From a checkpoint of a small transformer trained on Wikipedia: no biases in attention or MLP.
Each number is 50 + 12 x the weight over its row's rms, rounded and kept within 0 to 99. Layers, rows and columns count from 0. The size before them is the row's rms in percent of the matrix's.

# layer 6 MLP gate, 768x256, rms 0.0843, rows 417-425, columns 0-127
103:48 37 50 52 60 62 48 42 56 72 61 45 30 44 38 36 53 54 59 48 58 36 36 41 50 74 54 65 54 20 51 39 47 26 47 72 48 63 62 37 45 72 28 34 43 45 45 38 59 28 67 53 50 68 54 44 56 46 54 53 62 48 57 46 72 42 62 52 46 57 59 55 37 37 67 42 64 28 36 46 51 25 40 44 47 59 34 55 41 46 29 59 42 51 51 57 69 40 35 46 51 77 54 35 82 59 29 61 59 56 45 46 46 48 64 47 61 36 64 35 61 70 36 48 42 40 42 67
101:30 53 55 64 57 63 46 38 61 34 64 55 43 64 48 62 68 49 46 67 47 61 41 39 68 61 55 43 40 59 61 49 57 51 45 53 65 58 69 43 40 66 45 64 37 39 62 63 51 41 50 47 48 59 47 59 54 31 51 57 47 31 71 59 63 29 54 56 45 59 50 25 53 45 50 46 57 34 65 55 15 44 45 50 46 53 54 46 44 32 73 50 38 45 40 44 46 66 64 53 65 56 39 46 57 30 72 28 33 58 38 51 39 57 34 56 56 56 36 55 68 77 81 40 38 67 28 35
102:42 58 52 52 52 50 52 58 51 36 63 33 48 48 52 58 52 37 24 57 52 60 56 55 58 43 41 63 37 45 73 62 69 45 35 48 46 41 54 20 49 52 38 46 67 41 54 30 26 47 43 53 40 39 63 43 58 42 71 69 31 38 46 55 68 34 47 58 62 57 63 51 45 48 56 63 61 48 48 47 55 65 32 42 60 48 57 63 47 30 54 45 61 43 60 27 42 69 26 51 50 59 41 53 52 34 55 48 50 38 54 50 53 37 41 51 50 63 62 63 34 60 37 47 73 31 28 49
103:49 56 20 51 48 53 33 34 50 33 67 53 62 66 65 50 40 41 60 36 51 50 50 63 49 34 56 29 59 62 44 51 43 74 37 61 62 52 73 52 65 72 54 35 68 44 35 51 54 33 56 59 58 67 47 35 47 44 54 83 51 43 61 33 40 66 54 47 38 60 50 44 53 51 63 61 38 47 56 25 69 43 19 48 47 57 50 40 55 52 21 30 34 61 56 25 38 63 54 60 54 76 58 61 45 47 58 35 41 42 36 41 35 51 30 58 56 57 40 47 61 68 46 52 51 56 52 52
091:64 58 45 53 63 52 53 57 45 67 34 75 26 66 72 48 55 61 54 41 40 38 50 49 50 60 39 65 51 50 73 76 60 54 44 33 36 30 42 64 46 52 50 64 70 58 10 47 41 50 57 54 41 54 64 51 60 53 48 45 42 43 44 66 49 45 55 39 51 62 44 64 68 62 44 31 66 44 47 43 42 45 60 38 74 53 48 72 41 42 47 50 63 52 53 43 39 10 64 68 52 62 50 58 49 64 40 60 20 47 53 53 47 55 71 56 61 50 41 64 57 48 72 56 40 43 32 55
094:48 55 47 60 49 42 54 60 56 52 64 29 60 43 48 54 20 48 62 39 49 41 52 77 53 51 61 34 60 42 64 61 24 58 49 36 59 41 51 56 63 61 56 39 46 48 62 49 71 37 55 63 49 53 41 48 47 39 51 64 65 46 42 38 52 55 44 52 42 68 64 42 33 47 49 52 53 40 59 45 67 47 42 53 50 49 58 74 37 41 42 69 33 59 53 35 21 38 60 50 40 67 70 66 52 42 70 42 41 47 31 36 45 79 42 56 46 51 54 34 52 58 35 44 54 57 59 53
097:52 45 64 24 38 49 48 32 47 47 55 48 41 38 55 36 37 59 73 43 45 27 53 64 62 60 50 37 57 54 56 55 77 50 50 33 48 40 66 57 48 40 55 43 52 52 38 39 53 51 59 41 55 40 23 24 59 48 49 43 64 20 53 49 53 51 65 46 41 59 57 47 61 52 50 23 46 32 41 48 39 48 47 38 48 55 70 48 39 66 50 53 20 32 46 36 48 39 19 41 72 48 51 66 35 50 58 62 38 44 63 58 37 49 27 56 47 50 64 68 40 67 58 42 54 63 40 38
094:30 69 35 63 47 22 54 64 38 61 56 53 28 41 69 53 58 40 48 49 39 40 57 35 67 50 58 49 45 56 59 29 60 35 53 52 28 68 47 59 38 35 49 60 40 49 60 35 72 60 56 51 50 76 58 71 62 69 40 70 55 32 68 51 41 47 58 75 44 53 59 43 34 66 27 42 34 39 39 62 62 48 38 53 42 77 40 44 68 26 38 36 44 45 41 53 23 35 43 47 43 44 53 51 57 68 59 56 47 38 28 32 59 48 48 28 41 47 49 52 47 25 32 65 47 68 45 55
100:55 63 44 38 47 64 51 44 46 43 48 58 62 24 47 61 46 50 59 61 42 37 69 48 57 47 55 46 36 42 56 59 50 49 41 42 53 47 43 48 54 50 65 51 30 24 56 41 61 58 66 28 49 43 55 58 61 20 49 27 45 42 38 43 48 41 60 45 36 62 61 36 47 31 63 49 67 17 65 52 53 40 51 47 32 39 39 45 46 50 50 45 42 18 36 60 62 52 61 41 51 79 37 62 57 58 67 38 29 25 43 57 52 49 39 42 60 40 84 68 56 31 40 45 45 57 39 40
# layer 6 MLP up, 768x256, rms 0.0793, rows 417-425, columns 0-127
102:43 41 64 48 62 67 57 65 36 38 63 46 41 59 68 74 52 52 39 45 43 47 60 73 56 30 70 64 43 63 45 61 26 56 50 50 62 50 37 48 56 60 45 57 50 27 46 30 33 50 57 65 51 33 60 44 34 47 63 49 58 38 42 68 61 31 66 68 45 52 44 44 57 39 42 57 64 50 67 69 47 31 53 51 56 67 39 62 48 50 26 56 35 51 70 71 43 55 52 52 57 33 50 46 73 25 60 63 44 63 31 48 79 56 75 60 65 47 45 38 70 33 63 63 55 57 55 39
103:65 42 51 25 59 49 55 27 71 55 68 60 52 37 70 50 49 31 63 36 39 57 44 44 37 61 58 45 62 57 50 51 39 49 54 47 62 55 24 60 54 75 41 53 44 51 66 51 47 26 42 52 44 46 56 59 57 61 70 74 40 34 30 46 67 70 53 41 39 38 40 58 62 40 50 18 40 66 57 61 40 53 38 49 36 68 62 46 55 38 55 34 42 41 48 47 54 47 39 43 55 65 86 56 65 49 46 28 69 52 50 53 44 53 57 53 56 35 39 57 59 56 48 49 43 31 54 49
095:51 54 51 35 43 37 49 50 24 65 51 58 56 54 36 32 53 54 39 58 68 43 47 38 37 35 51 56 38 31 38 26 54 65 41 21 55 28 38 70 49 53 42 53 43 44 44 62 58 64 55 58 40 63 73 35 05 60 41 38 47 30 41 52 52 43 52 44 40 53 49 72 42 61 41 43 38 59 49 52 47 53 52 56 63 46 44 56 39 44 36 48 56 65 61 47 61 53 38 52 50 63 53 53 64 47 36 56 55 31 31 57 42 59 76 46 48 62 79 33 62 63 65 64 64 41 51 31
104:37 54 29 78 34 44 66 60 41 40 58 48 65 44 43 45 29 49 32 62 48 49 57 52 52 45 54 63 51 45 65 53 76 59 42 43 52 56 59 45 46 42 51 33 54 52 64 53 55 49 53 50 50 46 62 61 46 73 38 51 21 61 60 49 63 52 50 47 41 53 68 45 79 50 55 75 43 55 59 42 68 43 49 67 60 37 43 67 51 60 62 43 36 51 64 49 61 45 72 57 38 45 58 59 77 59 31 69 47 32 53 75 40 40 52 59 54 35 49 65 46 34 42 42 46 30 61 56
091:64 54 54 35 65 44 48 37 49 58 52 49 35 27 58 55 65 48 58 50 44 48 49 38 69 58 71 43 48 41 44 55 54 41 67 37 31 31 46 67 27 70 42 64 45 67 45 39 39 55 45 33 41 42 42 52 33 24 48 52 54 52 60 49 34 49 36 51 45 50 21 62 33 35 57 29 34 51 58 56 48 63 36 15 61 61 66 38 52 65 36 36 46 67 55 45 38 42 44 47 45 48 56 39 35 45 70 37 47 36 36 52 56 67 49 64 53 34 47 66 48 57 52 55 47 51 42 55
094:43 47 49 53 69 51 38 59 64 65 46 44 66 43 50 51 50 42 47 43 41 54 52 38 45 34 40 67 29 36 55 44 40 30 56 58 53 67 38 52 44 56 45 33 41 51 60 61 68 43 50 55 54 51 50 58 36 59 30 44 51 47 44 48 59 57 37 54 50 56 47 47 52 54 28 46 67 70 57 50 40 49 49 67 56 54 46 54 43 46 72 40 42 54 41 75 60 43 62 54 50 49 55 52 60 40 51 66 72 61 52 61 44 64 24 61 36 37 35 33 53 50 61 45 62 45 50 68
098:70 40 49 55 48 47 42 49 47 65 57 56 79 34 50 67 44 73 53 48 31 62 36 62 66 49 51 70 75 45 43 49 44 51 57 39 60 41 60 60 48 29 58 37 59 44 58 37 33 74 41 72 70 44 43 68 57 57 62 49 45 32 50 60 36 57 74 82 39 45 52 63 64 40 53 57 54 52 50 51 38 30 33 51 56 46 50 53 53 64 35 73 32 44 57 47 61 40 41 48 38 68 42 59 34 35 71 65 45 32 55 31 38 45 61 62 42 63 73 53 51 45 55 47 33 61 37 38
100:69 45 67 41 52 45 45 42 59 24 58 37 74 48 55 46 49 23 50 26 44 56 70 39 65 44 31 24 45 69 52 57 47 48 34 64 45 58 64 45 56 60 36 47 33 25 48 58 40 44 45 57 53 28 60 52 43 55 50 45 43 55 52 46 61 44 53 48 66 58 47 55 48 50 53 56 34 54 43 48 44 45 47 33 57 48 51 48 38 44 59 54 54 77 50 60 45 56 51 34 55 58 28 61 57 67 43 33 50 41 55 70 57 45 49 34 59 39 46 42 62 54 51 56 55 44 31 46
111:33 56 40 65 35 47 47 38 49 23 42 28 41 56 52 46 45 43 58 83 49 53 63 70 52 37 57 46 52 62 35 67 49 40 37 42 60 62 52 60 51 40 54 39 56 45 42 77 35 51 44 63 53 44 71 70 60 25 79 36 46 58 41 52 46 50 56 22 54 47 56 54 58 39 37 52 46 55 55 42 47 53 59 26 24 44 61 38 26 36 42 42 45 26 38 44 48 42 56 43 41 57 51 51 62 51 35 74 55 39 49 46 56 66 26 67 58 51 59 72 57 40 43 62 39 37 41 58
# layer 6 MLP down (transposed), 768x256, rms 0.0764, rows 417-424, columns 0-127
105:47 56 65 67 41 51 65 56 47 47 50 70 48 21 26 52 53 50 36 74 43 52 63 68 29 51 49 77 41 49 54 44 31 65 75 60 68 39 63 36 52 45 41 44 31 44 50 55 48 43 49 54 34 46 49 42 49 38 46 55 50 66 68 56 41 51 61 64 30 58 70 54 73 36 48 58 66 37 37 49 46 42 52 32 58 50 35 38 63 62 36 59 55 52 49 43 32 37 38 60 49 69 38 64 57 78 31 69 61 47 30 67 64 51 46 37 53 44 48 49 37 54 49 38 53 22 53 46
104:55 51 35 58 57 44 42 30 35 58 57 48 48 55 46 57 67 49 42 59 59 46 71 47 34 43 59 37 57 80 60 74 62 56 68 59 50 63 56 23 41 46 53 47 37 38 39 38 49 41 34 36 66 40 69 48 47 37 28 58 48 50 39 58 57 38 54 31 61 42 48 38 51 41 35 50 64 50 41 53 51 55 56 34 41 66 37 44 59 25 61 48 60 54 23 44 49 44 68 36 47 51 40 55 65 73 33 30 57 48 48 54 34 45 27 70 53 48 36 54 61 61 81 43 43 61 42 56
098:40 50 42 55 51 58 43 65 51 50 41 36 41 57 54 64 64 25 51 33 39 46 64 64 43 60 68 46 59 59 56 64 38 59 63 52 40 50 39 45 34 27 48 35 54 55 47 36 48 43 43 62 57 41 50 67 92 54 62 55 45 42 71 41 58 45 42 49 62 37 55 56 63 36 21 54 59 55 45 59 43 33 43 28 39 55 73 41 67 46 47 65 44 41 57 65 34 42 47 47 53 47 47 49 51 58 58 66 53 42 75 60 52 41 47 52 39 73 62 73 50 51 34 60 49 43 32 58
105:53 48 54 54 44 55 64 60 39 50 76 53 36 57 42 59 51 52 55 63 36 65 39 52 62 51 66 48 46 49 65 48 58 46 52 69 60 49 58 48 60 37 46 60 30 73 35 32 77 25 44 42 51 50 51 51 13 46 25 55 55 43 45 65 41 58 63 63 33 57 46 42 46 45 45 41 51 55 51 34 44 59 25 60 37 51 42 42 39 53 60 57 48 45 29 37 39 47 53 61 42 28 51 49 58 59 74 33 60 55 45 54 39 52 66 42 40 65 68 56 45 32 51 37 51 61 47 44
094:50 58 45 59 52 50 62 42 41 64 40 48 44 60 53 68 49 39 54 48 56 51 81 54 57 63 48 43 67 45 55 27 48 26 33 54 53 41 75 49 60 53 62 51 52 40 74 59 66 38 47 37 37 53 84 56 40 44 46 27 52 60 34 52 48 36 53 26 53 52 53 52 53 73 50 45 55 39 42 41 57 53 51 67 49 66 64 41 48 54 49 68 37 66 38 46 55 67 43 54 51 78 61 60 50 34 37 48 45 39 54 32 60 49 55 50 28 65 36 43 51 26 32 47 35 65 60 18
095:29 32 22 64 61 51 31 66 42 40 64 36 61 48 52 70 45 50 62 52 56 29 60 70 41 64 71 29 36 61 72 66 62 35 70 68 44 36 41 46 58 40 53 42 71 54 46 58 42 55 31 58 65 64 54 46 60 45 48 47 38 56 38 50 42 59 54 46 56 41 45 56 38 43 63 49 42 44 67 42 64 58 48 48 49 56 53 88 47 49 55 79 49 60 70 55 63 59 45 41 55 27 34 44 44 47 51 61 45 66 60 78 42 32 38 39 34 56 35 56 55 50 58 47 40 71 47 49
100:48 40 38 45 51 40 36 66 51 49 63 46 48 45 49 62 73 36 73 57 50 51 58 41 51 51 65 50 41 60 51 61 52 48 48 73 48 34 50 62 45 72 34 52 71 19 56 50 63 55 12 28 46 38 54 59 70 81 39 52 42 58 46 68 40 51 66 44 48 00 50 48 59 58 33 69 45 41 54 55 47 58 65 41 58 44 43 24 59 45 52 84 42 51 34 40 66 44 63 28 56 48 39 49 56 47 46 49 74 54 49 57 52 45 53 49 56 57 57 56 55 51 34 67 65 64 41 48
104:48 14 55 34 53 53 64 55 55 60 80 48 39 53 52 40 66 61 31 55 74 69 66 51 37 55 48 55 49 43 38 51 21 50 69 43 37 64 46 52 56 47 47 33 67 35 48 52 53 53 87 46 39 40 58 62 17 43 51 39 47 35 47 44 63 50 63 41 40 58 51 66 58 34 43 69 44 51 49 40 65 43 41 42 63 61 58 42 49 19 60 59 50 67 46 63 63 48 56 42 53 57 57 43 44 53 52 64 41 38 49 38 32 44 46 29 65 37 65 39 56 43 30 42 51 46 38 40